Weights of a small GPT-style language model, trained from scratch on English Wikipedia: 1.38M parameters, no biases in attention or MLP.
Each number is 200 + 30 x the weight over its row's rms, rounded and kept within 0 to 999. Layers, rows and columns count from 0. The size before them is the row's rms in percent of the matrix's.

# layer 4 attention query, 128x96, rms 0.0594, rows 0-31, columns 0-95
049,189,192,187,228,227,186,176,188,236,156,210,237,178,218,251,218,233,229,248,209,230,222,227,248,214,177,196,216,193,172,254,238,157,196,181,204,165,201,202,183,165,195,191,208,181,103,206,210,248,224,252,214,167,165,216,204,166,203,216,199,221,217,210,152,212,159,229,205,202,226,209,230,207,279,174,201,184,216,200,215,140,205,167,210,191,236,263,170,223,235,147,207,209,245,180,245
048,206,202,244,214,234,149,163,221,224,214,206,171,183,189,180,210,195,201,201,139,186,212,190,254,207,181,186,167,194,207,181,227,224,171,142,154,147,146,170,193,216,207,212,195,190,238,211,230,146,188,210,235,189,181,196,138,215,213,232,139,222,132,142,215,189,157,202,192,203,158,188,186,195,254,177,182,183,215,173,193,199,237,116,177,207,157,249,188,204,207,193,203,222,150,192,230
043,219,197,195,214,201,191,196,175,140,242,205,207,220,271,196,189,220,205,175,215,221,167,227,158,164,197,199,203,203,144,200,209,258,159,204,258,244,180,187,214,261,144,187,179,209,203,205,157,209,166,210,223,178,150,185,217,245,245,136,141,247,208,222,184,208,249,153,170,194,172,220,197,234,155,223,170,235,227,175,156,175,230,189,174,172,176,185,187,193,199,217,234,200,199,158,178
042,221,134,190,173,149,187,192,241,237,155,180,242,212,160,231,218,170,206,188,136,189,209,174,183,215,156,204,206,142,182,208,146,172,234,188,186,189,202,242,185,191,246,156,224,162,208,212,204,216,174,192,186,255,166,248,179,182,229,249,236,205,200,181,218,224,104,227,181,199,195,261,201,154,241,155,168,203,194,177,198,201,188,212,193,155,190,212,179,223,219,177,207,224,189,173,201
065,189,193,249,223,202,145,210,180,198,208,226,188,174,176,263,195,260,213,245,214,177,222,227,207,175,197,230,185,208,240,223,233,155,236,232,147,165,194,224,198,134,209,184,186,226,211,163,203,252,215,181,177,151,253,223,203,183,200,234,172,170,190,219,188,176,206,198,188,170,231,230,214,194,220,222,169,163,177,207,275,215,236,188,171,155,204,192,228,192,241,211,119,195,189,145,169
074,202,228,250,169,194,187,171,192,110,210,260,170,167,160,178,214,191,210,230,266,187,232,190,165,164,220,210,183,194,203,174,213,232,235,208,239,191,264,168,219,177,196,206,188,215,221,184,153,195,196,226,153,188,184,228,210,244,225,171,205,216,206,200,240,181,280,207,198,180,196,205,229,186,107,205,132,219,206,185,205,237,208,244,219,187,219,190,194,187,191,191,158,230,216,210,166
072,174,223,250,204,209,153,211,183,166,225,256,124,213,183,146,188,218,186,252,193,188,232,165,159,209,251,210,183,222,177,141,172,183,220,150,214,199,223,178,181,232,196,187,189,194,259,197,207,167,181,192,191,182,144,229,168,195,211,187,176,159,202,222,174,181,268,196,157,178,149,203,196,180,154,194,160,188,210,224,176,223,203,253,193,199,248,162,213,151,214,235,167,214,165,213,186
058,200,179,210,179,216,169,187,227,186,217,168,204,219,247,188,185,210,150,196,185,210,196,211,170,210,176,261,177,201,207,160,187,201,221,202,181,231,235,177,170,216,196,198,203,237,289,219,235,275,186,221,221,222,199,185,230,217,158,209,179,156,172,139,156,209,175,156,221,254,255,221,191,235,192,163,182,250,215,156,153,220,221,149,160,226,186,232,201,204,143,159,171,216,223,177,213
074,198,180,180,242,224,222,216,184,126,188,168,182,153,223,160,228,167,174,203,212,203,192,162,185,198,248,209,202,199,200,173,184,182,217,189,212,279,191,204,238,211,178,218,230,249,226,169,212,173,200,188,153,199,146,235,195,155,189,174,180,207,228,180,186,217,262,240,247,247,262,174,210,199,122,189,180,218,153,181,148,218,187,234,230,207,227,167,154,187,170,196,198,213,200,241,205
080,269,185,196,253,154,214,209,224,242,176,129,227,184,217,173,230,188,205,194,180,205,161,242,227,169,152,203,195,195,243,263,242,198,147,237,228,196,179,216,214,141,156,221,197,160,155,204,211,220,194,173,210,201,229,201,169,201,171,216,189,239,204,207,221,208,181,252,207,202,223,229,209,207,247,214,257,193,189,187,232,190,190,159,243,214,149,199,201,188,221,190,262,200,271,188,202
081,238,196,220,197,198,180,178,209,264,212,154,203,161,236,173,214,209,213,175,147,197,218,181,232,163,192,206,216,238,210,225,201,137,187,196,199,187,105,281,213,188,213,215,239,195,193,227,233,204,187,180,221,194,255,178,209,141,212,202,168,187,220,208,189,214,127,227,182,222,218,200,216,212,177,174,227,227,201,189,188,232,117,174,161,226,202,203,221,249,226,205,263,215,177,186,184
098,165,168,156,209,164,225,270,232,228,236,163,250,187,178,258,200,242,197,187,210,157,163,203,219,190,141,178,243,158,209,243,213,196,211,238,185,174,145,195,201,159,229,184,202,225,169,203,184,238,205,194,200,193,194,194,167,152,213,245,206,193,156,167,163,213,148,217,176,211,216,238,229,246,263,184,219,199,233,250,196,196,181,170,156,227,154,250,189,206,188,181,195,177,192,181,222
104,219,189,201,215,177,259,178,212,219,170,162,176,209,240,160,235,149,231,192,209,195,230,216,177,169,193,176,195,194,242,200,264,152,214,168,218,258,215,186,227,178,167,237,182,210,198,185,214,199,228,157,233,221,208,208,137,224,176,170,196,236,214,269,206,197,238,259,239,189,247,265,221,194,172,233,234,198,162,159,218,163,235,185,225,193,207,130,204,198,206,185,227,195,227,233,180
109,181,229,202,216,169,218,223,196,212,234,186,203,176,249,269,160,228,204,206,227,228,199,270,212,168,161,214,213,198,212,252,217,217,199,282,226,147,192,211,207,145,261,189,190,188,153,249,205,236,181,175,203,218,229,187,215,190,183,197,200,192,174,259,170,174,176,209,166,182,158,215,210,207,279,218,180,189,212,237,227,192,196,194,195,196,133,209,225,185,208,204,197,167,228,135,230
112,166,208,263,182,255,143,225,156,184,162,213,222,257,147,226,132,240,205,197,187,160,182,156,165,216,199,241,194,258,182,189,157,185,181,188,230,246,189,181,204,204,181,200,178,231,188,197,190,185,204,271,237,170,171,180,181,234,213,171,208,189,241,157,175,191,211,229,211,222,213,161,221,184,175,197,178,227,171,212,199,209,206,212,153,184,238,189,233,210,198,142,166,205,156,145,205
103,248,163,232,164,173,164,166,181,228,209,152,154,234,236,158,169,190,208,212,194,203,198,149,191,229,227,244,182,220,163,198,155,197,176,216,201,171,187,260,234,245,192,196,212,242,217,193,190,207,210,206,165,194,197,183,237,174,201,174,201,170,228,124,193,216,193,164,214,242,183,160,160,236,174,149,169,215,203,208,230,195,191,177,247,226,245,194,239,228,190,262,175,252,181,144,221
141,217,192,165,176,184,278,247,282,171,181,185,182,189,214,160,215,235,210,175,177,187,173,196,192,228,182,201,200,174,218,183,209,231,257,196,210,235,213,229,244,191,175,217,149,211,230,194,245,186,202,202,276,203,160,187,163,241,178,136,229,168,201,222,207,234,239,213,244,205,193,178,239,224,229,194,198,237,158,185,243,212,233,206,198,229,205,154,233,174,192,218,193,237,225,236,255
189,145,241,150,231,234,251,189,228,193,197,211,183,162,219,245,214,223,180,210,203,205,249,230,181,189,189,203,189,198,226,207,227,239,221,194,227,230,213,190,187,153,192,229,191,155,163,202,246,241,174,171,220,236,184,205,147,250,173,136,160,214,166,233,173,207,248,200,239,201,229,177,185,190,242,205,136,216,205,174,163,164,218,227,152,184,134,166,199,175,204,191,196,189,244,225,247
202,205,220,143,220,168,230,183,173,200,243,165,196,180,246,162,221,189,193,177,219,220,243,194,198,102,140,160,206,209,235,211,249,154,192,180,188,195,201,206,197,199,189,205,238,202,177,139,235,210,195,207,191,198,260,205,213,211,238,241,184,231,185,245,171,240,192,190,215,228,156,243,168,187,214,209,236,155,216,189,182,215,216,140,216,195,155,207,142,205,172,180,222,193,252,238,168
188,249,193,227,176,165,214,264,208,182,185,163,194,224,211,172,175,269,186,179,210,227,183,186,215,227,169,231,192,180,198,199,166,190,226,249,201,176,219,232,231,207,188,175,158,211,233,195,219,222,155,205,180,201,180,196,233,211,200,170,226,189,196,165,204,269,237,165,197,184,118,144,205,239,264,190,227,198,182,260,242,268,219,206,237,206,208,188,233,211,183,205,187,247,208,184,259
220,205,196,172,188,185,144,210,176,188,221,209,233,194,210,228,169,186,212,199,165,147,222,168,188,204,205,197,227,219,177,233,244,181,168,237,190,124,181,166,199,153,205,211,228,234,211,194,196,178,192,161,127,234,150,208,197,182,215,185,184,185,140,231,188,234,176,181,214,212,187,201,156,183,217,197,143,141,197,191,195,193,183,169,180,223,137,115,205,195,221,225,123,179,156,187,222
217,214,211,200,209,196,281,208,200,182,251,188,191,231,217,145,180,157,193,271,211,118,207,208,175,174,176,185,240,242,161,223,232,211,171,177,221,169,235,182,199,213,183,160,190,162,257,196,232,189,183,199,167,224,141,222,232,227,193,178,223,192,219,137,200,166,219,206,224,242,182,199,209,185,189,228,178,191,271,193,197,192,224,220,197,196,209,269,200,191,172,137,182,170,204,209,211
235,230,187,182,175,176,219,205,159,213,212,204,221,212,230,202,152,189,151,222,228,218,245,234,193,243,265,109,173,243,211,160,216,194,225,170,224,192,128,206,226,179,202,187,218,230,181,170,205,223,178,183,188,165,202,201,203,164,221,151,195,195,201,188,166,280,198,209,194,166,197,167,171,233,210,253,199,270,224,216,216,219,261,190,164,191,183,228,156,164,215,184,203,186,212,175,165
241,213,206,199,200,214,185,186,195,220,242,209,193,219,208,230,200,199,142,187,209,222,204,197,195,173,154,248,230,212,167,175,199,134,194,164,266,161,195,209,241,227,218,222,169,191,207,231,186,226,229,179,221,194,257,258,188,233,243,199,212,263,206,161,197,181,226,189,234,204,250,166,154,164,254,194,188,212,257,195,179,188,162,197,181,207,217,150,245,191,123,235,220,177,226,153,227
215,145,178,225,251,212,201,234,230,181,195,169,225,196,202,194,184,195,187,206,186,191,240,207,198,212,192,218,213,164,188,162,245,161,178,182,210,164,242,168,279,192,207,212,212,167,158,150,163,177,208,215,208,230,210,209,176,143,151,228,244,166,217,231,237,227,179,197,190,204,194,164,188,235,207,236,224,217,191,161,198,132,200,253,202,208,269,233,147,194,149,205,172,171,155,152,184
234,244,206,175,121,285,228,208,165,196,193,179,217,242,216,192,198,185,173,181,176,212,218,166,181,155,195,200,206,194,239,255,208,245,228,191,208,172,247,239,265,150,232,242,205,215,206,244,206,179,209,199,216,195,217,235,219,177,226,263,186,217,182,217,208,224,194,226,224,196,132,187,211,227,172,207,154,170,267,202,236,174,172,235,206,180,184,214,212,200,215,206,195,269,186,184,189
220,169,279,204,189,127,188,235,242,202,242,224,183,191,218,234,222,158,181,203,208,144,169,186,164,270,274,138,137,182,196,226,190,218,213,172,268,191,217,200,190,225,250,203,225,223,231,211,216,185,207,239,172,237,266,237,171,215,223,235,224,194,210,195,242,185,176,173,229,194,224,223,226,218,217,197,180,193,177,231,200,191,215,200,226,183,190,184,161,204,180,178,200,219,172,212,203
234,181,233,159,132,215,166,199,217,139,221,153,217,204,202,152,211,189,207,230,190,213,248,231,195,213,221,218,233,210,181,214,169,134,204,215,210,206,200,212,214,227,191,239,189,139,253,209,166,223,210,210,217,162,234,170,234,204,170,126,219,145,161,198,269,200,251,203,146,202,155,205,252,230,162,196,205,197,233,244,216,204,172,208,243,158,182,187,207,190,181,206,197,216,228,193,204
210,233,197,192,212,226,180,195,195,236,183,174,163,189,160,190,210,234,215,181,228,196,177,198,245,198,229,178,160,171,211,230,204,174,140,201,150,305,213,183,249,174,225,178,175,248,189,214,159,254,252,187,212,179,178,242,191,257,210,156,255,202,169,221,240,228,235,165,200,226,159,193,187,193,177,190,193,165,225,191,231,220,210,190,220,193,189,204,165,154,231,159,222,142,187,203,179
228,233,221,160,157,202,226,235,216,172,231,226,218,177,225,184,150,230,228,227,195,161,168,221,229,186,241,266,199,172,212,161,222,247,169,208,225,184,183,223,187,233,154,198,175,199,157,229,134,247,275,242,231,181,204,238,240,218,175,221,225,224,191,242,193,240,212,273,147,176,209,181,150,203,201,171,169,192,209,187,164,197,217,152,203,179,193,170,188,212,184,214,194,216,218,214,185
219,205,235,184,215,174,180,167,212,194,135,177,235,228,181,189,174,174,225,187,205,224,213,233,127,187,200,174,225,133,195,206,177,182,236,161,189,216,213,218,240,173,176,168,199,160,200,190,184,234,262,237,190,170,181,211,131,175,239,222,271,201,184,202,181,194,174,117,170,172,223,168,173,171,236,184,170,198,216,212,211,215,177,214,216,198,134,211,165,240,195,211,166,239,196,170,173
239,242,169,207,234,201,202,195,196,202,202,183,258,193,172,201,240,165,228,242,186,172,201,164,168,193,177,150,205,226,179,178,193,205,218,248,244,177,231,203,201,230,206,229,185,153,196,158,208,253,161,188,144,206,150,207,177,281,230,183,189,187,191,209,229,190,170,196,205,137,176,225,165,181,221,167,248,225,199,134,172,211,239,239,194,145,218,194,222,200,210,224,199,258,214,144,179
# layer 4 attention key, 128x96, rms 0.0574, rows 0-31, columns 0-95
052,243,214,229,185,181,190,196,238,196,213,227,188,183,210,166,188,183,160,133,170,191,175,176,146,186,247,205,166,215,252,156,125,169,159,214,204,191,172,213,243,217,171,229,202,251,237,189,181,236,150,205,241,168,265,191,201,222,162,247,185,217,170,208,205,186,175,187,204,206,184,147,163,234,160,233,201,199,185,196,228,212,186,230,158,192,153,155,229,186,229,195,165,166,201,222,154
047,182,180,209,236,160,211,203,177,135,211,213,200,256,223,178,227,270,161,213,225,216,124,225,169,195,224,211,195,223,177,259,193,213,237,228,235,244,193,169,199,228,198,183,205,206,189,161,200,232,182,196,173,253,183,208,253,200,195,133,234,186,189,215,185,233,258,199,159,204,235,218,196,204,179,210,178,180,168,227,238,192,222,252,162,171,277,198,166,211,191,204,216,238,231,189,182
051,169,173,219,201,195,177,193,167,223,164,204,183,181,154,189,219,201,184,260,150,226,179,202,225,278,182,244,189,212,250,203,156,182,223,201,170,172,251,238,203,124,211,217,197,205,188,154,249,206,239,216,171,173,216,238,213,194,147,266,239,195,216,183,225,175,163,257,245,218,207,200,172,168,228,195,200,184,153,189,246,196,206,213,185,223,205,192,171,194,209,188,162,226,245,246,180
045,187,225,184,174,228,188,204,163,166,240,188,195,156,246,186,170,241,185,201,264,197,169,243,240,193,228,250,245,192,224,214,250,226,211,201,187,230,210,142,171,175,158,203,155,245,216,213,206,240,248,181,233,126,190,186,217,187,156,176,158,225,191,150,200,231,243,218,220,189,193,195,209,262,174,207,191,235,231,161,197,204,211,195,150,236,171,185,172,230,152,173,207,204,210,217,224
056,158,206,197,235,179,230,187,183,139,227,188,162,235,166,154,218,187,234,239,206,183,197,177,236,191,156,207,209,227,220,201,189,258,173,127,227,247,218,209,208,221,241,241,198,186,155,130,190,199,185,227,196,225,186,233,198,205,210,155,220,182,247,194,228,177,212,165,210,173,224,242,250,187,200,172,203,207,151,206,194,166,277,193,250,207,249,214,181,195,234,243,242,186,219,214,217
074,222,215,189,232,189,210,235,162,231,206,201,184,177,195,226,186,198,227,203,205,197,213,178,238,228,192,202,214,190,265,177,139,167,178,216,134,193,218,256,206,193,201,187,175,160,191,203,181,187,155,171,251,193,239,220,183,180,171,247,219,172,196,239,149,169,114,190,195,252,215,141,226,203,241,201,246,186,175,217,168,161,148,232,196,195,165,205,167,219,250,221,139,181,184,205,177
094,269,213,169,174,167,234,232,161,269,188,192,227,159,217,246,211,152,199,194,205,182,227,233,205,201,168,181,218,163,234,219,192,199,133,280,173,218,218,240,222,154,196,198,210,204,159,190,145,234,193,183,244,202,245,214,227,169,182,255,220,179,219,209,212,202,124,229,221,229,244,202,202,227,245,206,227,207,208,189,215,194,155,194,197,203,152,201,172,229,176,193,164,180,214,187,196
065,188,186,162,198,179,209,144,226,199,139,235,241,182,184,225,218,180,200,185,201,170,170,209,209,213,249,171,267,175,222,247,213,181,221,220,191,201,219,211,224,186,200,205,212,245,177,211,129,226,248,179,196,169,213,221,215,200,200,183,178,265,182,204,231,266,213,239,284,191,180,196,216,237,172,248,175,228,190,143,182,230,217,247,216,160,190,170,148,249,190,209,222,228,205,202,208
092,210,157,187,198,216,183,207,223,249,155,225,181,239,165,159,196,223,185,219,185,227,248,188,167,211,215,199,221,241,237,193,126,197,196,186,195,199,195,219,189,252,186,193,222,225,211,205,226,230,185,196,214,171,229,173,197,229,184,195,150,230,203,183,205,251,219,190,218,170,216,168,145,156,183,182,172,207,200,76,177,227,188,187,148,180,155,227,181,252,200,200,207,231,146,238,172
088,139,189,233,202,241,175,164,196,143,271,214,159,215,221,164,193,254,235,205,234,207,212,209,175,208,208,216,159,226,142,210,212,184,236,145,208,193,183,191,168,258,217,198,207,186,198,195,234,150,188,217,193,196,142,185,185,182,209,158,197,185,235,180,248,174,233,167,140,147,189,191,212,183,175,210,167,193,214,252,236,166,224,166,175,228,237,207,215,163,228,227,217,151,198,165,196
080,172,255,225,200,205,227,199,154,185,188,188,153,208,163,231,166,234,227,196,210,150,206,249,205,219,216,219,201,175,151,229,168,253,206,177,183,169,266,155,199,218,215,210,172,173,191,211,229,164,217,251,186,195,150,190,168,216,238,130,216,140,198,208,218,194,244,192,146,218,198,251,204,193,165,206,173,200,205,200,165,164,272,213,225,172,265,178,210,199,205,200,220,205,171,166,178
099,191,221,282,226,223,202,206,168,196,247,195,167,196,230,201,203,225,209,169,201,203,218,164,207,158,220,212,168,221,189,193,222,240,197,241,210,210,176,202,252,227,217,207,169,170,216,231,236,213,199,211,184,177,142,190,200,156,228,197,194,226,233,204,189,157,168,156,111,186,161,247,194,193,171,201,180,221,142,288,218,187,246,184,193,220,192,191,237,170,233,212,252,241,171,185,236
088,178,273,226,261,180,209,179,234,196,179,237,179,191,166,227,205,164,190,193,210,173,245,250,214,152,182,184,143,205,190,233,243,162,165,194,250,143,215,208,198,175,214,215,177,206,208,197,194,179,201,230,205,234,213,194,216,193,141,190,219,182,185,198,266,193,212,195,205,220,197,231,220,169,149,163,217,221,180,216,261,242,166,161,172,193,240,212,181,172,195,238,224,112,195,165,187
118,211,233,219,202,197,210,206,225,187,186,227,173,175,178,212,180,196,180,174,244,178,217,220,249,182,174,187,186,145,243,146,306,203,212,222,184,241,221,164,188,152,125,233,195,184,229,223,198,208,171,198,181,270,196,261,211,203,215,216,199,235,165,201,262,196,163,206,188,265,204,194,215,225,227,202,192,180,158,243,186,222,216,169,230,162,226,207,221,187,189,213,206,257,231,196,197
137,265,179,132,196,205,198,198,259,197,172,234,180,179,169,213,170,137,186,140,195,159,191,191,176,187,237,203,252,188,221,167,206,182,253,179,169,217,188,197,163,248,220,215,256,190,230,195,222,290,240,183,214,202,194,199,217,225,205,222,169,241,152,190,191,240,227,193,243,198,201,172,190,212,186,238,171,199,246,130,198,212,181,236,196,191,198,233,157,209,229,184,213,209,225,205,186
127,224,213,157,233,211,173,218,229,184,214,225,204,197,137,199,183,145,227,166,161,256,156,182,203,173,212,205,255,209,150,189,166,260,234,207,209,171,190,193,198,198,236,221,205,161,212,173,236,190,227,217,277,217,189,175,205,155,208,195,208,190,184,216,169,205,272,217,234,157,165,204,197,213,208,263,171,243,235,222,198,153,210,241,210,209,148,179,173,216,237,186,198,171,175,152,180
163,270,192,221,217,222,193,155,152,259,216,167,224,171,229,241,236,211,202,176,168,241,175,204,231,163,237,213,251,187,154,225,158,208,187,186,234,210,164,189,231,194,229,175,191,169,245,165,204,191,205,214,196,206,211,168,238,158,201,230,230,200,215,214,128,137,226,197,211,170,149,217,195,193,202,236,221,229,228,199,243,201,221,202,214,233,181,193,124,247,199,219,212,184,162,208,245
182,154,217,180,185,182,209,219,259,198,179,165,213,228,140,171,236,172,175,242,203,233,215,200,200,228,189,170,162,186,226,153,250,224,195,247,233,191,224,188,208,150,175,249,130,222,219,230,193,155,226,211,235,227,186,232,217,203,174,195,178,165,219,204,214,215,203,248,172,224,249,177,177,228,199,197,166,177,168,276,183,222,227,179,170,154,173,206,277,179,197,173,195,204,216,172,173
191,189,210,230,268,188,218,213,215,157,234,199,189,150,245,178,149,143,241,126,280,179,233,204,211,132,216,204,185,249,164,208,251,161,192,212,203,179,181,192,202,156,214,169,217,192,193,203,192,216,216,195,233,233,208,209,187,199,191,212,177,239,181,197,248,216,196,170,208,198,184,231,231,171,181,200,216,200,191,200,202,241,93,215,220,211,221,213,168,177,217,208,226,204,244,189,171
219,158,237,261,188,235,180,231,209,212,220,172,218,180,248,179,191,244,184,195,220,187,275,188,228,222,192,181,163,240,223,195,204,160,187,209,255,259,166,196,231,151,145,163,181,168,227,237,158,151,181,216,193,190,183,243,210,180,185,203,129,217,268,183,170,189,174,222,176,225,179,186,172,199,233,152,185,165,190,206,183,227,168,171,190,189,200,214,220,231,208,232,196,238,202,241,224
217,139,194,184,197,194,182,182,186,191,230,218,172,193,219,224,209,166,211,128,158,237,208,144,243,217,221,238,194,244,169,281,215,190,234,245,239,189,186,249,211,193,187,191,192,233,175,228,191,239,187,202,164,203,169,173,171,148,213,207,228,197,136,182,205,182,197,186,210,228,166,180,169,170,174,211,227,208,185,235,163,198,249,195,183,196,232,193,253,200,230,261,143,179,223,159,166
212,144,208,167,199,124,185,227,180,166,216,168,230,243,216,167,165,178,211,234,128,201,178,185,180,217,201,172,190,175,219,224,161,229,183,216,219,251,191,146,247,220,152,176,188,198,178,234,160,244,153,196,254,227,225,205,207,186,208,211,229,218,147,161,209,210,180,226,231,210,216,229,196,197,237,220,193,242,224,146,203,177,181,216,205,201,253,204,229,250,251,191,164,178,222,230,225
213,214,197,230,106,168,208,212,218,207,211,224,260,234,166,203,174,195,243,191,223,227,161,191,194,140,177,164,210,215,185,187,241,209,205,206,193,262,230,215,203,232,183,221,265,246,207,228,182,225,159,163,169,141,240,190,215,196,163,188,161,164,236,168,200,202,177,166,176,239,191,182,190,179,249,227,256,250,204,203,183,182,217,234,226,166,173,196,164,202,226,240,222,177,220,218,189
218,274,203,210,186,212,199,187,165,180,196,221,195,208,158,152,229,207,197,221,226,222,193,193,170,195,213,193,166,244,208,176,213,183,245,245,235,194,185,224,199,178,251,172,233,153,171,228,175,206,130,191,232,136,212,186,154,168,191,184,248,185,152,181,225,203,202,170,268,187,185,218,151,206,209,189,176,224,167,235,206,180,197,158,199,201,229,164,247,266,163,190,215,177,179,259,166
211,188,230,195,215,232,191,250,266,208,202,139,255,131,212,251,195,197,194,203,216,215,127,184,258,210,258,219,208,158,174,192,236,159,227,212,207,211,226,177,248,194,215,258,218,179,176,194,195,185,169,159,206,204,206,212,213,186,169,196,248,185,184,183,209,183,195,215,253,197,204,197,172,147,196,191,171,166,199,199,163,162,203,187,190,202,228,253,176,189,211,144,170,125,194,209,220
211,205,184,183,183,211,148,176,221,124,163,178,163,197,199,173,208,214,188,266,238,151,189,235,223,156,221,199,141,166,216,215,197,195,222,165,256,218,165,192,235,198,219,276,207,195,154,223,198,208,190,199,175,198,178,179,229,194,221,256,188,180,155,187,195,168,215,204,240,191,203,198,179,204,192,211,285,173,148,135,190,205,218,212,204,174,154,235,242,167,200,213,216,218,196,179,168
196,153,215,208,201,169,222,198,158,232,164,235,214,201,188,196,213,188,222,176,203,178,172,217,186,228,242,249,217,227,202,185,219,255,230,215,267,221,227,166,207,173,228,203,158,163,213,175,188,141,211,274,182,179,207,251,197,215,184,230,169,173,158,162,283,187,189,143,188,229,165,228,205,186,203,164,230,254,201,207,183,215,203,196,213,153,194,159,128,194,207,182,175,174,166,195,198
221,181,205,196,153,249,199,258,195,139,190,172,184,234,187,255,206,192,236,179,145,239,234,237,167,185,216,203,176,199,241,190,206,159,124,220,218,219,151,176,158,235,211,224,199,216,183,173,223,197,184,172,186,185,231,182,209,243,155,199,200,172,166,182,229,180,234,248,235,169,238,219,220,173,208,160,227,168,258,230,224,214,235,203,211,236,206,195,196,212,163,194,223,253,151,163,184
208,222,212,175,207,251,214,173,251,246,238,226,178,191,161,185,223,214,198,227,168,199,162,198,266,207,246,167,195,210,237,254,193,174,145,195,178,174,152,164,225,152,216,132,191,250,157,220,180,220,235,242,182,212,186,206,188,235,193,196,230,179,240,171,214,192,237,224,207,206,196,195,225,211,277,168,186,227,186,180,165,196,208,249,251,139,192,221,194,189,176,182,218,237,188,181,189
211,200,240,215,250,232,285,212,189,155,169,210,203,220,206,225,139,222,280,231,208,202,191,194,218,197,249,191,209,193,192,243,222,168,215,215,221,187,221,279,197,215,182,222,168,205,241,223,160,234,253,210,169,220,184,146,184,220,183,223,185,215,222,224,221,212,203,222,212,187,236,194,175,242,209,251,195,185,217,218,168,247,197,193,179,198,206,179,202,170,120,207,206,211,197,272,195
214,162,157,264,143,145,246,199,246,170,165,216,216,162,173,169,234,229,194,158,183,193,275,265,173,172,166,191,237,199,201,260,199,210,200,192,176,217,185,241,183,194,179,185,232,202,207,223,192,162,185,203,224,212,174,221,156,200,172,241,233,185,168,159,166,179,221,202,194,164,188,192,136,149,225,205,179,193,204,186,163,140,245,183,235,175,197,208,182,169,182,199,190,185,198,198,175
205,225,174,226,226,181,180,224,165,154,174,206,210,185,166,178,186,174,226,176,201,226,196,250,258,195,167,212,210,248,238,182,222,202,173,175,255,219,262,248,235,232,191,197,218,190,221,179,183,205,198,197,180,300,194,252,189,229,242,200,216,238,211,211,192,212,215,223,238,204,150,215,184,188,179,189,164,223,185,265,181,216,206,197,214,197,174,254,216,253,260,201,264,207,209,200,238
# layer 4 attention value, 128x96, rms 0.0485, rows 0-4, columns 0-95
146,228,181,241,247,187,198,171,214,180,250,200,234,180,191,234,140,282,205,256,194,156,238,204,168,202,187,210,183,189,224,189,218,179,200,212,194,231,195,227,228,167,180,213,270,173,186,206,206,198,218,229,162,233,213,218,213,199,237,188,222,203,227,187,206,228,254,161,214,135,203,205,239,215,142,220,226,246,240,247,198,163,225,189,200,121,207,183,214,212,211,249,172,198,200,171,243
149,180,157,222,223,210,196,199,220,193,146,246,198,160,189,210,238,263,159,237,167,162,198,217,200,185,216,222,178,219,141,256,257,191,195,222,207,202,195,200,202,219,181,211,239,242,239,173,184,205,190,194,207,193,183,177,218,255,124,209,148,216,181,236,192,209,198,181,186,206,190,234,236,253,188,155,190,241,226,197,206,183,214,229,264,230,168,224,236,210,174,191,157,168,246,264,176
137,209,166,279,181,199,178,215,212,164,217,196,169,219,188,198,215,234,171,190,210,235,237,168,200,173,199,205,213,178,172,222,217,231,222,232,136,224,159,182,181,199,214,229,131,161,192,193,190,253,226,223,205,245,225,206,149,165,206,247,212,187,224,200,251,223,195,227,163,171,195,171,178,274,153,192,253,259,241,185,178,195,181,213,153,212,179,196,235,206,161,163,216,170,236,219,225
145,177,196,167,208,163,155,236,182,189,186,167,233,208,125,202,231,223,236,200,206,199,192,174,214,202,198,245,206,202,201,190,280,205,201,197,147,212,219,187,220,129,212,221,192,224,205,190,226,183,225,261,173,169,196,156,170,206,215,218,221,225,257,181,181,192,215,253,227,198,208,279,206,150,194,216,151,200,203,177,185,234,159,135,239,222,213,204,218,196,176,265,241,192,213,231,208
148,245,232,177,171,211,243,198,232,243,223,212,229,184,183,191,167,203,207,199,193,211,171,174,196,155,200,191,171,189,191,179,195,176,203,252,199,228,162,189,189,235,151,189,146,208,128,155,220,200,219,134,158,208,200,240,177,159,187,239,217,250,174,161,162,216,173,180,201,210,186,196,242,260,137,161,175,175,215,240,193,198,225,239,218,192,238,176,181,159,242,210,184,210,139,228,233
# layer 4 attention output (transposed), 128x96, rms 0.112, rows 0-3, columns 0-95
126,138,206,183,209,178,207,234,177,183,203,182,166,148,262,205,219,145,167,169,184,214,167,160,227,232,192,180,179,148,173,169,187,223,204,208,166,186,240,140,155,210,199,182,168,212,156,157,225,146,164,192,178,173,217,232,188,254,172,189,192,153,205,223,195,168,166,163,183,229,171,191,188,195,229,194,164,171,178,148,227,232,198,200,199,215,193,224,183,196,120,159,173,149,195,225,190
133,193,196,190,187,187,210,197,143,250,223,158,197,230,175,185,203,165,216,166,232,219,232,190,259,258,175,219,260,248,215,189,198,191,237,139,149,188,196,173,178,228,219,187,222,168,197,225,249,242,196,156,199,207,203,167,211,206,278,194,212,182,243,214,194,210,159,163,208,231,208,231,178,189,175,191,197,180,177,197,208,152,212,184,176,159,195,228,160,225,186,211,207,289,154,245,210
122,208,211,170,193,182,209,229,245,228,231,186,142,170,195,194,162,139,252,225,165,231,224,194,197,222,212,214,148,212,200,204,213,192,134,161,236,200,281,237,216,213,236,168,210,183,160,150,227,174,205,196,201,172,238,235,209,197,158,183,215,208,177,215,202,165,156,195,221,199,188,234,166,121,218,205,212,183,175,186,224,129,158,177,237,201,228,178,172,183,215,223,163,227,189,172,167
128,198,191,235,170,187,239,207,199,211,241,177,199,200,264,216,174,251,217,187,205,204,193,228,176,185,187,155,203,217,195,230,195,246,244,194,230,210,229,176,192,229,189,179,212,212,214,197,201,222,240,207,255,203,182,156,199,199,225,247,185,177,103,187,227,216,154,153,208,233,196,172,203,237,226,121,200,188,230,219,248,161,217,231,133,185,185,224,176,182,251,189,188,212,232,256,248